{"n_layer": 12, "d_model": 96, "n_head": 3, "n_kv_head": 3, "head_dim": 32, "d_mlp": 384, "vocab_size": 2048, "activation": "squared_relu", "norm": "layernorm", "norm_place": "peri", "norm_eps": 1e-06, "positions": "rope", "rope_base": 1020.0, "rope_fraction": 0.5, "qk_norm": true, "attn_scale": 0.2, "bias": "none", "tie_embeddings": false, "parallel_block": false, "extras": ["local attention windows", "gated attention", "short convolutions", "capped logits"], "init": "normal", "init_std_qkv": 0.0252, "init_std_o": 0.00515, "init_std_up": 0.0252, "init_std_down": 0.00515, "optimizer": "muon_variant", "lr": 0.00636, "beta1": 0.95, "weight_decay": 0.073, "lr_head": 0.0108, "warmup_steps": 0, "schedule": "cos", "final_lr_fraction": 0.0, "batch_tokens": 16384, "seq_len": 2048, "doc_mask": true, "train_tokens": 96600000, "steps": 5896, "dataset": "wikipedia_en"}
Each number is 128 + 32 x the weight over its row's rms, rounded and kept within 0 to 255. Layers, rows and columns count from 0. Numbers have three digits each. The size before them is the row's rms in percent of the matrix's.

# layer 6 attention query, 96x96, rms 0.118, rows 37-51, columns 0-95
098:104115129062185118170138090092139206125118100140177141109126134124122189120143145134155069125128109079127117107104135118137166141116176199115101116111120093089151146123079209119132152079148135104112097143109081075140194059101138118101179145063113196117091105105131129135159142147095133109
124:128122127158141180169083157152120168168093105108131133134164080123133156134162179168116114146132100074060127059149096143159140187086112114179097133089100170083193149150122155092155132072139124090120142123132136144111126129094099101074168103087163176087057076096113107106120106159104129087
108:150138109135140142114055133098159164091080144123123134192120126103137156075168153150115158075129042130104078156116094161117193101076079138128140115099172189146114137105146084072185113096077083107122136082107119104136160150130186125154166115137113124143218135118152129112156113110114102123
074:142087155101121054124130122151179175080131144178194108139078121083108187105063113162134109118105102140094136125126160092127151117144169140097155113095084127102103132126067153103210103127131167130132091101120095157137172081152150106085143119154120176159186177136188115083165140144152090139
073:121095190096140133123159108132133133064235144107100144085186142178145109110057184144151140084093126187164141116148132107156124150121147129156147129172127105141133189126112116159116131200166113087110141077097112125163091134097141122129061116136111144139116165205133091128129098161093118164
087:162165132121160171136132128129158096147145102114181146084094120094192070162152084126110148191125155158114128120156134107141103183119169179153153082115144162118138092122147144115179137178118101152129163101070134159152151126161147164167147181130209076111124187132097153171117154095169129051
094:104118115144120132068139167122127143091174171098121102096055167148174113101112149120101130100118125099139145204147146133087179110138193114119113132129092121126156101173121099122140104123145103132105109120084145135116132125103182136123140255120148135173154193125143140121067062160148154080
089:140077050082110077077121133104118117134143141107175133198171126129144129186129095128133138176133161148155125128139094114139133152122119097079143145153123145145141133137137145166082129165150142162225156170161091126155182150185092137083135086137145173119097136144080212170139188107110109135
087:133102108115161092106147099103149147152168121139130133126179113084196155106044160145169092128125147155144171158124116090130139123119116059124123056099171174125146156122148142105137143183143099154152079119138085175120123136129036110158160084165126164120113123032109107126137154194126133101
090:081127173084123171153106129143149123126157184172106127106123132111125124068049140112133115103168137173245173147088096125113146063140104168080104133134132134096126149107127157104111150145150097143147080139093099153139089064083140144110144074112114120072102139109133176088123156171077133106
105:149057153083054102097110140133121127165129116180069129096143117143122140103144172114131162143129205110173105138174184123132175133109154148150139117197153171106140106122133114163142126100097182134147123142098107133156121128120147153178126083115223042125101083079117129134151122103071114110
116:153103163180137064136118169100064106066115086153106060085109123082146120132154106164089122095100101149127132182132123125177122141147080116171112179131120098155141131076157121156085131148126149157146093152123063125120126171107146102117069114153059138218153132120166114122112174144185127139
108:164168114167147122153109155119105128087108117100166156169080121149150203155154150198146139058155171101145135123078133158165100148106080132129131106157135144100096096135090227158158161119137146183154123084115121156115093126095138129107181147139046114079077132163101106107156127168135157148
118:178145098183131094115130133156127137155130073115097152093095139152176133156115094104114126151130140193121095175113128084106141136112213167128051139122128159122122083095164111143122106124140142099111133100097159062153100077176185141166101142129147176072185180136103079140146168151199127136
125:191139144126113046089103112181084117072096133152146103141116166193087215179080124130080070130076124109113111113090121107140085095149157092156144142120106054100137099098127138147163146132101138126164141119121151094132070168095123172142156163145122108086092118089116116154140151164134147169
# layer 6 attention key, 96x96, rms 0.121, rows 37-50, columns 0-95
108:123140140147134148111118094130189138126115083171186109125114186183103124151145060125086138089076151111119128156125103166142186165153123166104147179123035143102171212112146166110117175112150141071136142160110170105128106108154094126165118131136139165063119152177107133070137167120107151123
105:135145081130152159139125115106123104112088062133160141099089103151120143133164143078062118152144121086069149074201115095133151193130148164138101086085080137108184132113106130078182146097174128166121197142176174118142152102137133122142112098099143181077068113122148169102148117156156164110
110:148126091116107163138078135097111094156058105121157101224138126098142134080133106115061161101182119151103145108103093135108170086090116143158153095151129203126149165145173161109158115126144129101134129140156125116062110149126171139093153106125122116210179105158136092162202146118115077107
060:118104091132127176164118159148128194158131068094089183163102138117109162160156162128054168139164064130084130106130157140158198172123108149117104210098179132128187144132122120164145157101131170142139082135128146166133098135076138126143151122163110131122104167130160071166193122099165151153
073:084134111137090082158155180185197174206137076110150154102135122093130183133162095166073097152095086125114140090190107089129141151094172132136141141145152058113196113124135112161159142153097145127125157162157178136120128145156152158104171127198131141131185166119117152162142124124150161141
091:141079093175144136159156088137085106139108126107155121175107092170085158170107140167133153110166141082150139097097109137153134114161137083160153179118150054102131133138120048133108105117111183177100150124177143089071211106097113158098098056097137104110080134125118141138108063104139109151
095:141094106106131101114121068107105102086166094135127083125159137107103168091094084053154141129186135123094126140093100135097109082095079093125078129050144198132102093141110168112137184078170133137093153159085098132136145071143108060158142087112102086120081125150110098107111120184104133115
076:064145081153078155129129060111107103119135139182137142094120108150146171152157160169131113145191163112125138156145117112153208095144050178052189148098199140130162164134137110183137118162141194191106129111144124178134121143130121108114093133126103102141124132123153134152146075096145151122
085:125097141090086087115139085075128160110081138176118097129128212145123155130133105186146047157103151144155133125030090147144144063091096200093165156138176155123146166133133139102154162129136120110101122147132121155168122156085115147104134097161124109093091098066134155074141087133118126144
091:085133093082106168106129084167131103148086136125117155161144107080115118131130160123114091113127124079061161181113070146131159047149117115176089106173092167056116185126152147100131141172146152118099138122096188123092107187099177138095057120112125095112120126083147114092159148119082105104
116:106107081136098139136099150155097073156118088141139096101140095146159098131176132132113152112120118135071167127139113121125192134194095141157126148131176204119108138128071172161144149122151163156166085141149141129110139107159097157139082095202163072214091133056122147127115098102111185163
109:176109174162138094107097119123044134048152144153114094096118085167081189077151081106136152073147141151148122117115183116113100145074110142146197158093090070105130128137116103161103107136096076153126152125197128137081137130147119157136137077141086102159100103098108150126148110107184120102
106:089122102082169088167118117055101131143168119165144141147111093138134155128153109106115113149220125113112130148073157148147119061135134077130112139178147128135120099086117144120149141087161114078139170129098109172141130127146182100145085140116058146112140110255153078121157122147164147130
133:206153193114134134145088142141102150104116116147114123132135107177126152209162075127172140073088114188153151124163126136102121147123194156135067117082108152143126117129111188129203080133084156144170125164140135094153150064156108153136145157072141138097083121078097106172129155155131145130